config.toml
num_hidden_layers = 8
hidden_size = 192
head_dim = 32
positions = "rope"
rope_theta = 2280.0
qk_norm = true
attn_scale = 0.331
parallel_block = false
init_mimetic = 0.7
optimizer = "adam_variant"
beta1 = 0.9
beta2 = 0.99
weight_decay = 0.23
decay_shape = "linear"
final_lr_fraction = 0.1
Each number is 128 + 32 x the weight over its row's rms, rounded and kept within 0 to 255. Layers, rows and columns count from 0. Numbers have three digits each. The size before them is the row's rms in percent of the matrix's.

# layer 4 MLP down (transposed), 768x192, rms 0.0749, rows 1-73, columns 96-191
090:139158087096128080104132156131074132177144154082129056137110145181101146109169133139147129110093204159096123161119091157098116150139080125126107106127097121111099169117168127110129105134126083136093171134104194108200102081131131160072122133175144152164111136086073084084126191146141189090
094:188108056118142137171096189107155058118140105167124123090110124127084196156118116163154063102118192148175148112123148150103130165126131128149139178126132124077136107075143087128182137123128078122160127107110151118098184149113089133146123128118141158198065091092114192109131128195110037184
092:142183151132143111153118118135108116127199144096165153186132161136129132116161154093121099073118109170168114158149060149133149122092174163158129131110072160149150133143151117147137115114155136115147164108121128118136158121189124108115152096115169067118143098121120033106078133116155080119
120:120131094169157101101178141101092081152121128137128088139056094131119152163180116120145155084127118108124131164145188120125145120086098130149073158144138097108071141125198080084099145142150110129068196203149130155110145081134109132076154125152077118109109116159143094114168103177086112104
086:146118125093069090181158102136135106159128074150123202160184133117134097142216168079147111151114096097114134132067150157118131146157144073099205119114132163099100091167090125119149111092113108125091136139106082134174066134139095152099153121139112124161129167107108181165132097120154020169
105:140151134105101185158109084141161108150153122137177124112126117130189127094045111108206113156128144156130080105163160086129110095121110198161206131136118089130090131171161086146110146105158132162091127193105168134077143074158133080155087152085153116125155127174118121166124121129127038047
107:102152095149103154115127167128084163127133086167110229064154081151125145113141181126169110132105072146129199093141122159087129079115164146164119106121109210119130120170068135126100090148163111131168102190096167174011150126152133107113137073166108091135141150095117159140140149136131109148
098:156135151130089122127149137224205117102128145097109138171126123112106115171148129162147210067096180192126094161081123169124210130164119178164150133145128143061167122104128144186129111123128168176065132101093110122134161085096095133084138126158163132159125143089160144122080125130105096137
101:118103067101105112141122119138117104087095105140156105103075171115062109101125172128128169137069111119121123137117050111164147087107154106078117110146094118121062089165144097105172082147117118096107169173153126140073140099173096130145122072098157135126091118120130123150129111197142120156
101:110129165076065152131139152177087057122129136139181123108190140112194112129110119100168082138119127101146129153146071144133150133153128165073124148158110079179129081138091139103151102164144150112149121160146150138129099116092088116165097098101207163133156109145146087098113171058126130181
113:130128172194193142120073152150133119172122155141113100114148159134145194189103146112094089078081117137147048125120165133193187184195179106111128143137161099179144081103100112151135151083166127103110124081132119220183084085169129106155154106084163159097140150173120125157088084182114057208
094:131149093108141127125126144189077138128100120086134135245133182122105166153127138116140115079211130076145129078118090155145113135153070146142173067124131174085163187139143134106130112111097100084179160141129102140118117124134110151157075158130139072130110137112189127123124178120176099134
090:139101178131114115136134117107089094167106129131083128100076128136098227141127099152107161169085055096165099173185107157124084100143117137144116112130102165084134098113114121144128119157144118165171110147164204070064125155181141087168142089135035048142123092117120114124165141118108077114
105:148089139123159116136095094067102159126103123133153171104102163137105109132136142156158131154152124124135144170143115085151089059153093110156121132059148141094149129072152091098143174128105124140151132118115097112127151169028156080174082145120086172106105149097096094082056127106112084076
091:080118106098105090133119137097121128154137129150163178093074091087128129202155102150166114097208091158130135186173169123112110098052152060086110119162103137089141188097147134133140171091162111135073159112109122159081158112105117202100128078119129138125136082177107107149109155163189103117
111:123125100153107097142107149153116163101150097074092159098129154137132135095122126124134174151156113159090146104179175119071154143111162120108172147114160108130132140204169127121165207130116099137114108144101121126149112114124149090147135123174132102115184151109074105150094147024128038145
107:131125208097146162143085096124123096108162153118148174107081107155103132114103110103129204106118136139174120122093113084138154127115146151150157181127045120127038099154188187089132131090118171084115094133112091159106074179144145136073042120143124084150098111155123090129152166106106074077
074:129129144082162123162140108119069126113141106131138150101134107133110175172093134107148190162132137102124166155171116115081096175141122097138096121213129134069087152083149161168141177132176131132075079083125089108133169152130170114164042107074184176099132122085132148145129217199127106131
091:140132196098117199140118118150150142136096120096102154123086093162116156134109116191097129132093190081108139144151194123114169120131155114156160168162129119148110054168071157132146147105129111118163163118197107123106127134092180119119146134140104068152134098090086113128149068147095193112
091:099155174174155160107146103130096098132089096150149141152150207083111064090092110158089156082090094131111113118079182143134143142115126175095165151167144099130110136077129155143108102124145088159199084158152161115077183121136131128131163094071209099161095149057117126163150150162144142128
098:129162134127126119110116113043194102176112113122091074133134119115117134102172125121096164112092143095150145137177132151091137098119114080104124103139157158141135125105099171131154143120133142101166146131043146065068098084192140135133145088105093079114125105126147101086038127149126146114
110:119190202102163076183167145106109089159152116091090101111134112137116159170109123125169125106109095125152131163173082106162153090100111085116127194132151141143158141106086122181156135142130119093130128142106138120161103105090217163124119067124060151171164152155102167165150099098147119061
095:136143117183119154136159100139114107142115105149092150122132118117131112112146112119065140077110140134100138113160141118142173112104147162073138186130181176163122102126074131142190198126167145127084105182167043140063076143094139165169201129094137154089116072144152081095126146211108117135
072:089103129087125123131128154183110129100138136087126181107184133050119091155107114153145135160105092055118119185161108124090180155107080109100127133068084121133124079099102160102174122108160165153142183142125118092118130119123167061150141138126122115122122088141111151137152098105156255090
106:097101146179113109138122174167167152092178138087140083119116132096150136077146089071106116120130187084152139104167113159123140161107090109163150081134140138088159161173198085099138166128145127125098137084127183120126164132152125124123166155184135190110095080117069126174073125134104151086
100:074064138152080177155117134123132138185149172108141180109177148102099126136134098203119134100114177124157115163128101131092127144111118124150101064148134123113130057110108088107145148121136128136161097165110095107130167148077181153087112146152118140115102072072130150117105127113149084078
110:106157178120117086136132165099166135066105171164131105134074170114172160111090136105111122151165107134135105120111178165119111119094178100083167129119118182143172094135172124134105144057128118126101110117193133110136127121104165111134084155195105093161117166138130132146118126109146019121
087:151141163129104131097091070156153131080183125210155175102155136166143104111100187087142122095128077112137178189129194121117128149186140152111080100131144142140097130149146106121175094127056143119093137102119091105138066100090123162131152088194151101116120116137126137153089130142067056078
101:129125103079048131095136028107158109071156140168165134186166095113220156144095157122096160143158132218157189112128095132131133130165135125156167116180111149099094134134142145086147148137137142110184115123098178130163138085195080105074164050174128115184078153133087116072159156084075069137
096:136153082123150111142106082159114135126181141131151113119154160073089115134138145131128126147093159166145136077191133059102166149162101091169157138156176119151137149085175162163138113158110170133113126147168136122147165195158140043114110114162116148093148114157123103080102116121174142181
113:180110133097098131108123119095143092120096118128133043058106118162168155093122110153140057144124144067113175070144157136157135143149123141056082160167127112125087148156100076065117128128115105097128118164121166101177103139129096156088083125161062101137109093138175130161098075124150218150
093:103150166154147105120144138076093127135128177168093119083061167132119102102094129091156149043133186129145105132104087158131154102118118214108160105147109060172166113070132157140109110090101132133124132152104124084139130172161108177099115086082116109166143066143136177116155133094122109121
102:153163112145085170107164118098103146124115078148120143176129147079127106128130212138140149149160179130158084129113070140116124136083141144098140128114162113147055150114151091111141154131114117113145125146094065140135042091118123112089087092157128149158128124117142085087091166145130158122
103:142104146149085086138156123163122186136074113080107090167080191122092141140145175124146173117108141097118133132143133143172148123141143112092137132147169111150137105159160106090095110111193070063139134137099175095096152157162134119078130123138118157121136133135152128178050169133143087126
103:132113143136140113133128141115146149151114109104150092175173125085110081096109174199110145130166134097109157103126148113133111169135103158099131170137122187155105114132196159125025135155162136198143125158112100209128167132173104111147097170166155171121150094117072187095136155070112060101
107:173152140111095109106134125121146054123051149166135100153160102136129060127071137107113090160151121097124152117126150132102098107155120119133136083102186132081091150120122175068171092125080114121148101142170155134144104109103116104119167118139123146097105166165120136229155110144121077089
103:155102119130081156170206100154156140144144134170189059129073100142096086118103166162133097113121101132150120129147119086147173097139158152150133123120113135183108140099118091164165135104083156129169066125144130084136164107103130083126102124137179154085144171046119182125066147166178093129
097:054070130092186140118134131140157158132089126138084121124136131152118109128139161081094148170154163162130139196144076126197144110114101145157106190142117178144160110068148148172142105104131141099129138152173096128121101183170138090092158111143103095170054172216127115121090104129141085099
108:121174106126126129129126142113127130131206099159170097139081120128162154149104165091150113114110088145079095080153153129090183139073107135139127110094133176109116060134067154117127068143117118149079160080128100139075157119153114186131166175114121107110108121127127152137106143131138026161
103:101166174104133135141122065118143113120136112148118095126121104155135076138089141174194108157144189171193154092100169120135143138172154133173120109167118193105128047186117048139117123161090164138078138073154117098171100155175158152134107170077125134129072092089101146114135113110084067188
084:089146078143122152090169128124113146138132098083138110139100168113144148134077179131134175093141165130175174108190120173133142122149141144117128104118138150081124120123100105097133119104101143168162116080073143140102113147103041077182127117147084076126125107127102179026068171069145111115
094:138096144152144101141113059180119118140104129137155142081091135071087063110190082127109125098105076110162134122144086116143188169172133150163170109124112098179193101171137110109154115131172143140145129142034108153128152122154115123170137152106119092095216069113123106118165133185101162131
100:095182127096158151132147208183139126166118129112128171129121098082128075152131111182102130150126151064133104107131133093144117115100079101097089133131126145153147130109134133105171181154077187088107167132156154137163098167065115072078109149093150144108124131129106131100093114093141238095
103:087127133109110089138082152112153151143127124136116103095135092161141126130120154133106134127083074109073118074113151145111102132044085122101102142137173148110071140127158151095123194117146144129102143150126104117129091121067172160085174155164131171056140128195116129142085125104122124108
101:153143132137089124126122129149083079129104135139194115083162123142090178177103130133152147100105132140125113162073134119169140124104175151145115126108134185076147135117169048124093132153120146163126088110131159222124156162158191181204095088106147178093125107085156086085169158121112126185
113:167126199119093158123117100145136137083058153165124147179130120135141125151157089143105105155066152143139107187130118134111198178080169146152138139105097140175121200152074165166090143164090142186138130084165126215121064117153133078124131138152130166127147117098071094126117143129100112097
106:142110167119127121148071192078128139187152121081121153077102111139165090113134174056152120126151138081131172119141096150147157135138124120107139126046160129190108160171080185169126165115122118113179119102130125113151118205091133181138109124105159122104142152163095141066098098078078142136
099:127090132149128083140124130101143154084138174139109139105138156134067093167152084155051176126142087198124156120087129167149127078168169158184158121134164172117183131133137089095088137120146182145149091136076138158052093066143152103099100109156123159155133150155126086127103150131073094122
085:141088109171151136165172150148093095149094137112137109040123131192102083111104123151099082164107132083139124127133102166158118158132100139124113156136158106154072142154121158147128113107121098089158118142130090103129108138122129050143120115183092113139178170060135154167150101120135223163
101:181112117176101150110117101096155158074145130126137071098150115097095109116059165130118126078139175155121124127127084130195175127127125197217118104101111085118128131106097174123157105121206136154134112043102127224130130117165077084072135105093144108101159101106131150134116094192123096119
102:108159125122094129124125154166119133105102082117067138082149118133108148136130137082161163108136075148118104152122149080130128135148117092139101126106137064164081152156118119112104078124216125089135134196144098068147105137094108131093101126084119097155152146094207091144124119215133248128
107:110149117109097113148108113109155081161107148110142130131122103201107077154120105137084126105117090182177148092096119166104084146086146157134165118123163078172098125146147111117114141123088124154053099117132120131137150134087156169115111136130157116081061165124120159206122142120167094104
133:148093108121164120115181103172097096117096102170100117092114080130096084041110149157137166178113069101103152154070167112118145114123133132138098110099171137093077101131136089122126100130168099126188135160112127128197171155093133156138104153083176167116200128139142152146101121086132132128
096:094090103080159100129168165100182114143144162168129164060133126142140116118144195133116086126146064157098172189107126115093091120141136130108151123142171116108111140088098136127101137049134120139100122184161176153102190115112118088122135183188141069213111150115103082095138113094085000146
084:073177128095112097087088096129140166139171131090095073144129145085111099151170133062118154149163116091150145140129113142123111093158132173123147128120127065130127164134186128138174120148137093148104131081072079138091060131161180128100107075140171141145121096143110148123156219085062154113
104:124120089113113124115119160155164124164123128105129110166087078140133155118148149117159138205100094094125115114147131156119163155133145142183152115120141145095143107151148079189142100117080104104080155115105115116166083154129096116133101173140190225157129162112070199152176181162135180109
079:143109150133149134194188166151146139149137167119156093082145132140192121150157135161118110213132161148081094111164111137160139151137138095100148171161131135131127137079142104098147107092055087168130194135115156185126147131114163081120096149143106118149084131150122158058084127114092137113
091:118104054099113133166166135174141165160097124186095171136099126124047064092130157158125120142153132162117113184155140177144085156123107157148090077082123172113135109196091172141167053111133117089217117173146096101116129123125151118130137130070121135173111137134122124177148180155202073138
094:151145222129164180133071134127117149153143146125130169171166097107141082136156101198116089150125116114099121098093093110140113188067142152147104151080148115108143114110124179115140099174124139130154184151141065160082097108127145110137148128106139068134107135135156110082041139128128207151
088:108120126106110111139147089148132135087132086131159148107143097149078128174091141084123137064126117203122141172149143166136139100108150094160146132112123113116131133110122096127247103106166090168121177139147136137171137124140134101127158119112111166161154089100131081208099112087138057134
078:124093162118110165107151129153157075085087175116157161136118089110066141109119102112110130088129106177139084115141087138071101147119136101133083123124133093120128137127092117134145094121179115132137170153088085104098185155100070164159097111151149164141120138124153103185103216133115100135
102:145122120117127116117141148137112119127139119166133086118149097153125167098203088144113125152068138084142140121146065090156101169073118112120082154080158097128119196101110114107163149158113108126164127142118106141208116133077167129126131082093124142120115139084158075140114115187191255110
111:157124150164161164133143142094122156189095129173128084105149115133126089047130077175116143147105062090150122029133185137176126087094112077082122130172163110180115129146103116108158130111105079082126157135174125118124163146117209074120140153184054139100123124092032151128089150155132061097
095:087102100106105117144099190089172140096112130180123136109165154122127154154174096127155156141094078136091174109100143117109152110103134102103170187113143185120177124101131086144083119096127131156178088074170156193098138095140160124175085101087105141105130120118102163173061134130145099180
133:098187064130120140108148131062093149102128144125216078105149137097149135112107098095144047141157113148129089114184166118125083135134173138136128172145105080171127135138156110069137141145129093085141104129137131129069143164162111045181106169119146101084146130124125142155139140079077085114
095:129090140102146184057155123161090182123068157125126150100088082184087174149101088147154104129191124082144096142125112147111136128060186157119116101109180096147088158170062178143124115135099095153155135086126117120144118129160134123107065051124110214217098075205131177130142131157089117151
109:157079126185146149076103060164092104148152140137117046152160168151105092176120099114144130127118141214140135086152109116083144118114120153108145129164144087113130109153166141144112127132121182146108085103115150178128201177105144109150136113137106116109158124096062157134166089153144017116
114:088149130121137156133060089130131067150137131167089089140121170101095179143122183128093151089127101206128107174108104169094118116122147144122150131132167089178179137106132101084123104101119138148143112088128065173154112139126125079119180125096189171154075180124131055177119124157118074111
113:155128143115143112111088127111141140154109088169161141103106130099166139143187060154117066137089151171079080171152118126102101121115117125081147079141049146074158051118139161116141174122146149105143113113158178077168136108101188140122114145108191134165106112118149079140091152125224091117
118:085084115075092132094105180099107153093100075181120177128093153156094144089126098140103163132119136128144079147076119178167133101177139158116176134130150118132190117082105167152128090133148083193130091067180090083126136103176144118143125138165158154182166128075065078099129153128144093134
085:139058100107184129134129091158177093150105146135128080134108094163114164111174116112128102150112119121119080086142138184081127071121142155152103101062126157167105091135171169203131045141106091105127116156120109148167171087119122090134110103121163105080114149175118074102177109070125134156
094:151142148130108107118141159136138154156113161104145210085178106162139098146099180155108096100107079154111146158157132103115125143126145103097127062093183172115116214124159124161065180148094135185186124185179070133173103182122173091148163142179123083123107139135148148168154092068098096135
100:140178144123150096055158107137122164114118170129139123139158139157136176070176164167111171095110121163155173153161108179066111076168113202170160158170174166163118097115118157181100124157140154107132174154143089116107111132098126123175077130138144048206154169140123201137115191128132090166
# layer 4 MLP up, 768x192, rms 0.0798, rows 2-73, columns 96-191
096:122110158189074124125109142027111148149135078081098099145115132158116092041127099135134103185074094136139166134097109083161073098110128133122085155123111109117086162131139111072117142150129109115127085141095118100170170131115172153152158100171073153119136169089164095183150127162119125176
086:098094131140057125145151079132109095165108166101166115116090194120096141119100106127101131136143130117114132078119213156101115109142158085130170125109158154094176143134040134136111130132104171156091105139046184161131114150140120144070084128155165196123094148141106147181207121143125100117
110:161110112189172203196148080117135106128110129087118148168105130122136132095138170145078105196196182147141147082137134054145132058130125181125148124142151104118112180090121148136087119140113169135103097111092123155103057121092111149079156122066083165098180139139142158139200119103104094182
092:164146135198134213076131120130074194079128160080123169136134075099147132135132117146158147109114161156128104126129143116104081079101145180168122123119142121121169123116156047150097142139107110140167149103151179113083137144082145142149161177123139086112200122128102145117137199112110096099
097:124107159128167166095169110154157117072149129111139127222106150115064088116109202185235094111093126096127116081100137120159134164177144077062124134114149146108119153099155144120098151164167119091130109098079115145145133090095118159110145113126096156102083171133112132133152124131164106181
104:070165133128102127104156145120133122182157104038131124147148125107125119112150109096116161139105181110195061176144144138161110149159146082089100105121092182086153111074151148133107149100129140156110115085102106165165161087122132180114140121094119121140114140141136140146186129176177084140
102:149173112139141169134086083054162142100159147115079111111108172149116157124171156087128095160171092137143122114107119137152119091141157048077060098169093150100099144127140138101088157150091142143148131124116188131123083086153117155140151123107113132081124150082139062143183157131100092115
099:111179165110118160141072141136133218171173117111100142117087153123151062060107157195134146085111140194178095109122082131161156126160122131146131148182128195151142135133077068091105170106126164121163125133218103086108175139138102125104103146137081138107133129135166148141145087141099099061
107:099121138092139146100102175100184094149126127119153172120126139119134182132148194126149182123098144125131142128130151082147125158146174142076146170127162119048152170128083113087099127126189138129147088081117095143135083076074094171152131073136122134128054167197123166174162125120117104122
105:100112125181122164084128176128153137177153093126108082153146110050154103116114136157168149043100146203124117159088126112127098151103166101128102160143096093149099115108148101140096157128089149075131175171141099125158169159100195142129135120083142116129148136121181060101165150199125080115
091:085203086163114096190138080108181080194146121079123118118086099140157146111117112116140118207145123196109125137134154123120060090129172120122128212116111177129155118167125138119118151112116141132071107156141148080137139123120115129113201126153078159156169122196148113124144149155114121094
094:113102196109102146079048146126128166136187129124137174160141099134110067137123073142148171120142175131154147105108118124143124116129102129094106142142094144163175143195113095129126159158142084106057146115052071099223149137092133167159121139163204181097119159133170078198159085091123146121
106:104147151094100124129125154068115154099125065116155109151088130106128146137173127122106126090137152128101081086150157087101155124127160137150089178123108095160152154070086164181073222110161112171124133097129114115151178084180102131117116099100130141136157138093102120159140127131063076180
093:121122154168142141134106117090098110121148083105084081147124061086191117105129138103164155157124119130179151131113091113144108136179151092132133168106117167131115146179147148147117118145131151115157106086129137126110125115146086104176107201181162116144120179190153099126104137092115104191
103:072089094139145120141123130094153075173185101123087123118138098186118199161124147147114107121140140113141065102084128100093127117180153147135091123098120171171118164110109060135047097158157098094108177168187127097158152135134154107093107141117067187139102108085135140209176178095081092104
094:122143089151116113169106092073154175146150152101163163121085133122201125117111137097136104074181124191087133198123181165145118111157146097181125125175088099154114121127095137152189126149127123100097156120098205177098090073131165134134173150181114088124096183108137095180171134085064108099
086:126106117181106129114110111162176111126179063100137096137157114125161176135163129151177151065144184159145123090089152086144172106134103149172172119127094123135113163087109086127137127072127111112147151036135155136113126101160096113125180178146118124033134127145105141094125084134072140175
090:173122132178156128093059169120107113143164113110174090174172162123097097091151072143186182142112094130121073146081087089167064138173126155120087131128133150126179138119113167087123105152139112129100117073113202105172169122070107129144122146135198160131114176093176069086140128127109125155
093:153077122138098128132113132106121107097213079081148175111128126159086083101127132081132115231126093144141122132148116076194137126125158086070076093144115108110143139119081113163116132115149122092152122125147165178127109089083121110085121132135154181165149178170177066171135134128127117097
112:092125151110165158118083122126141129104139120076053118133077130079143170113113127136100158178116128145135060160113117108165128085108132147198165137137142148081167125088146127095124085194158150143141099158134164138123106104125113145093094140122118165130121096164167068143179098114136116140
103:093154143137087156106108169163074090126180111096122095133090070088095143051120171142159149122143152174119117112149146091216161108094111145148186145152141176116134093202123155142135159170178134082081116158133127181102113151061117206062135136140101161058100171190124137107150108102123111163
099:182131162078150121106071147135129159135162152114110139143135173148151166136146138103151112074112159134155102111120097165156099131177138190123183125184130120112162144174076099139116149166179094102122137107171152134159106162085215190146130133125158186128164142139065158149138161080095084076
081:090106134127109139149101218103130084170131158114088145131137129134107135082090166108134157084139196100127103085113134091135140111127130163196109125121093142110137157181074192102123136135152137119156146156120167125123148091065105118103157137194086157128146114130097178135170135121119144171
106:109126150170147187161090192142102103136138082127126102134108114168111087135164102188118087125175135140196160157131118156178172114205191156086149153116126143102055132218125101106107159134142151115150145137141159126082101074120093141120159132098119101116151132169166114148148207103182102142
100:111129134103147162119131116120131100145153085147121098167083110137164139123137089131156144146151127150141089138046152144235182155141143112136098205153167175069098110112169128068096153136117167158125127117163116094147128096106117125143174090110109153094165168159099144130132116106116127148
103:118186151110157103184163170136045109105136059080095134165090181092175158130100167111145081129083122185117086141093115112181081075132130041142189133198135136148161136132139125071137156164161142140144163151106153156075146112171095152091117086126114153047146121134131130171147088117113084105
094:072068183190122158121106126126135148129154159117094095188093063048126162124137128133090097097118121139096082084047062094129082161096139099181166127114108130118134170135107081117124108110156087071125119091185138146146134122098154109156147193095159122112132132151169111189143126174137126140
102:118148100119107117119093136120099124206156143075094147206099090136137124077115083128118170125133129142100145093092167061140097104180173081137047113140128119135166140168151124122129153187174106131154138098063125162124119105119113176163048097092125111118115121082114173147138167178159131101
086:121111099102102138129130189080147120173127129120146120151108148104127157085124136092093107147125108121098102158028131202136155126121159107120124139106082118111144115168050098082076135092224113054097121121105108154130150127107144143117178060104177104125134115163118174160163094125141128104
101:124125161145110131153122108095134137147164091135118139129105159139139039065111121129106118108126192152111092145094156150133154135151142117153115152187119113131106118107102107156118092156162092132091115086121160080151103054157146154116145134173111129153059149133165112117125115129133121165
098:105094119084160170132069060108144117100111119103156131166110158186166111138118110135136130160161152136131144109122168088109117114154168104053107142149151203104168160103073105150120176135106090103098095131144157178180198062083113149120134080155064126080126194205167088130143117132098148148
103:165111191196172110092118155153095112089155089092126124154072091087152168074095187101077109148141142121110178146148115102129140077149172159143087084142049167136139106124144185122148098145152096129198103147111172125139131116104129139144083094085104183110180129170182105191156135139148101104
103:141151112147095116127138154096166148136182145127136154098106103106129150132134114191128108104126181111132076137165151150141183097134173175142107180074108150189141186120153115135061159133100133115108109120130153136181137117112110165101121154155125148067071146161160153136168148131129092149
107:128142120110114134076120148176085156126153165107090095106113117117099091109138100114145098162139080112122176177123145129145141144175141110121104120114112119118142189171133085124188142104153191141151114114136178116068119117133083182146113154208119191164157140200118125150149148156094115148
104:068100153103121140183108158125174132140123177093189145112112153120150166146135148103154198155163115142153125166126136092113098112119146086107119147158104084101127114214118135112063165170186162156150108102129172131137119120180110144124136082064095089158141150084183075129170155113169121066
104:186108145102164120118117136159138149148162117122104109125124135148179173073171109076192140186134137189052106155075128141113106126125127141091130155085092161177089129178109172107069157151155110114116064125112157097184095115096092134166096126171046136110089145148125114133137106146177093134
102:171184136161123118152135178098131141095148138112108148152117121134095132121073146108128146180139152115100109081107100094154124104172182174147134131133082138140198148199132172114063114141149081142121094131168153109232130103062189198134126137131104138103142143126093134145184155135127105163
101:183118090123120152144136130125126063189126137142193134118080137133113099131114185134090146150148132135092128179095149134102138075185165120188124166114108130148101100142123098139099188115169111092095132098169125061097155106100112143098140111138128047111152115084061076166154119146158100144
104:097184156101103110133102169099109124141161104127106163165123095105158145112163172109180099181116102159163090095100128048129152147161135145130128137161113114126188155160146174128121123139132138107114155133126169113180153113031174152071112100155135161035105142139170105137136153118095114185
098:063167172201159134094149189064104129176119049121102132137132099148161126117161107106113124170165160151154078135127159129108115118172125109128108171175115075188169142118099124102155130163138140082180101054114174118131100137093150119147131133095147147119137136092160177105172123123148114156
102:165175165119119169074131206088175170138161113083172146170146139142151118116135108084167150120145145145162114088111099095107157069101148148128094115128128160127173178154113112102102143168168104086183142119115147053102174124121140171120190123185068166118098151117130131164165126048130135151
104:142139111142074100077138149162108129170113137097178078182121142112095135092160123081136150147143179160118075090105086077191070122144158142152165148151110150214152137193106083130140094074114091124152190120145129156149196074076106145149156087094166084087152127090164106166150147171121120120
101:060131174112100131125151164126131050167143118177159208116086106117124143083149093129147166151146110179118124147123109077130081059172154085130094122145108181111120133191122121153106141093176152124114110125139170093161155155146145124085150128095059135148150159128175129158123123194139091129
095:190101156145068157129083124140100070116151151117132108130151191137124132135087099097157136099140114128121116170090133140164165112090142150098193126203026098073120111170133140137127234111204102140192133122103136151106113127067127152096148104122160122121091174123161118138137121110094109137
109:137074157120167177109168173149107086073164135106136126082122161134128114125138096058151195129161142141078142097088108095172118103196158088133126151126174150147081146134114118143146135094156069100077099134132070091082142081180134087144127054186102118153086192084120150198148113098184090138
104:143081145183168129115120144140110135092140112096107093136082141138133122115176140111148165095201131137106150150122085096125119088120139088129185177138132224174105163166189116054080179116204126091146164129139085128101138079099163126143141084145093120072135138132189087155153115144134116100
097:195134177090090158131108124095159133163174152157114136145046174136151188097127152099186101163125139133133133138185125073174106152154143105127156130073148127171113102151083106103105142174124122137078132078160084209150115116103102155138098168131116126067130163133140165149152090111108106175
092:152119125192137113142105108045142110170130075150117130143131149125148161064145152130162152137138101183139084171119158141164140113130202092152118105190161109121119161101112116194067186144145142090087162165092170113055206099086077182145156143163162179137128156174076154153126187126088132102
102:122099096125120134040139105118156151103193149101120122156104136155098129117150114124114107115112091135146123080130105119126167103151159162144084170106184161184109119122150118174124176202102117027091138124131096163134147130143131154109150186092169177193096096104094126140175209152148091118
109:185148095128154206106104171138067159108149141067072152150117175104111121063137087138079084100148117175150052145125140126122115077139120114126100167079043154115126099156103133150104134147108125086140142139116142106130128114155123127080140115169166087158080135178108138147146087145209118144
102:121108116179175146125105159177090159123190177089175117131099112130129122120113083158183101106157162123113150150121102138146153085123134133170153159190136144120095112142123074134113109127168115127133073115125089123177131120151136118050157147150132126106158157154090125093133155081143109107
101:127104169152166142105154163140124093134154133168133100125072078094149130114121068133154138085149145124126103097053129098148094057131163173140099093137124147170134102150151156124097113188148052109198160115146117172135161105118105156140144181151146153134137141128100105162187113086167117141
096:191120082132120132171080137105105126096168139099090130129127056180103119124110107116140157128097169117135154134183074122101134108119153147134150170145179118105102152152055109103091163140171133125119120112130196135161118112169136157143103087102189166077108147110098105162157140164098155126
089:163080184142147181151182114167151110108137102127141143144118111129116080081125113188170119126117143143082118127093113178115075144109120206134068128132053190121133141170120059066133179192127123147148142056154087102153175100120133187113183151151089146064134147098165103146123108150189123153
102:112161160133088168115093136092055126138133129074112090144111178084124094121109098055146118048135188148166107147124098135147106077125137150102155135115114213176119154173129173102100168088184145145181156114172126155104157108110130118117062109098144099086108128076092102105143127082121116160
084:190133138144177128073135144143092119117142166056141122135117121120138110099127156135190055087143109158153101109133163114108096089183105094146141122194119146154128090117122159168137124128145178042119063150176107088083096100130083138107128109147120154111163150116101159148150156135186133101
092:156119098136044185117099122120084088088166137123183163118147178028163172119117150142118091154159208160205088138112152185138121070123151138177156127131152083129140159085100117149119152116154158117160079143134115138155165057095144111085154088148116109085118145137071133140131096155105131114
095:161152201138151149139099177085172122155142094108126107186131157096121148129144072116092163140090191101120110103159141039170150152144167128099068211145114160095156125107097112122095158162148148095144129093131121159176146100076092115165124124088167140137088132153173106135120100125130132166
091:239122076162134172115153156174146064107136101117102116125096124120187123131141180116136219189126179132087132143080145102119069168131138123040133149198186198124142141095157140072096146111089129133092103108112180178114147099071106085157194168159132131091112157195112079164150169111189109121
082:166139183155104094172090085102131131117128088154106197188110096134152101119127124161135178113116156144105116159090108090140145114118125108035126160158173163128160131114123111082082120153135166065131140092138123160097149109162133101163133084123089075145101123160150125146159073099151122200
104:171157124144098124126113128121135109144194118132156142112082097136148198093191122146123089130070170132093143136132154079165102105100120161111107163124104130124121103089080080132125162183174179118101135112109150137206117078085143136110124093096106128119063171157154049112134153155189119165
105:109154170153129134107130088158127094137217117122082167134142152175138146110178131083111178123166122180159119123162127142140091083163125085128152136151177116182117079179134125175105095166132136116108167098172149115121121099121130142136119096139084166093110147150156085157167156161099098066
096:185115165113100154159173135100146071168151149096117169176127073153109177170137145125111125104119153129185072117166114115165199133092136139117086169097131112078097159132041163108149121105123152116119132107137078091107120138119077109148158105127089174114103164150192142172139160153130105133
114:138104144145210182135166096171158122093108142022167119169139123127142123071127105072192176093112136156111092172124127090150157132174130156157108180153105153194088122140127154114146160078119145114097168089097108144126121141121114155137156131137046112091158150169096113128174138112142081146
099:133144088147133135185080116142139113081164087126130093141114173075114110114137116092154112070156070130130091126138120097123098119152136109134130144141111136117143135181109125105059130160168117102132149122081177173139153116098141158118124087099142137074146121108079133140136188115163121148
103:154147142103107132118176143158128148197159142083109112124099148206184135034118115124114099220062131169154095140162097115135106062154139115136111194169092143225117155103079157137107154177111109100108169134166176102186131133137135110089144082057135137127136135133147169110152113148108087094
107:183152161142112149105120093124095115156129148116154089184088154145140158102116111114125131146165141125135173152142113088128124126157147127144142133160116120190092071080099109165090159184144101101105080130132143105114136128085158133058086083148143113126117129176177161140187162172182099103
107:121115108092182199143132142156088174179146153102097123107138106156126138177144162084100109130191114132172126154163123132150073131125136112111158184114108126121079216127107126154095140132137104125100123159143198126108204122051055110137129086076103123143159139135091105148172097178191075123
113:130140156082144121170125173143160114138210119022111115117093129141118170128115114120144157131129143136118149180084142124166075080143158108105084132150157147103197178103153142072116106106152161104141093087129154131137130126132134119127129103151154091065141126174140198151153201133194104121
097:084137138143133124144137200140060161095159106086149106137108128126114170098101069107098146159112138154161153077128142116159174107147112139163126150171088154151154131110119121109169172089054125154124128053199218100164126152109129096155199213140093186155130127114121190171151153122134127145
105:113106157188098187117054114093107110120190135136065112145117130146123140089097165157196132140170133115133114091149124095125094125172120121098112151134134098157197088150124118135085097170170113057154120096102149151167139134100129143133151140164100142143163171137158097134107145201152112086
101:068171140162135151073156122091178096099212117081156151114152150135105174151104190072135112126153124116104151213101081144116101123112122196138065127145143135140123114132104116082097121135101101133102137103125131144203137110133131159050098163063137178143145179109147124132151092129092115116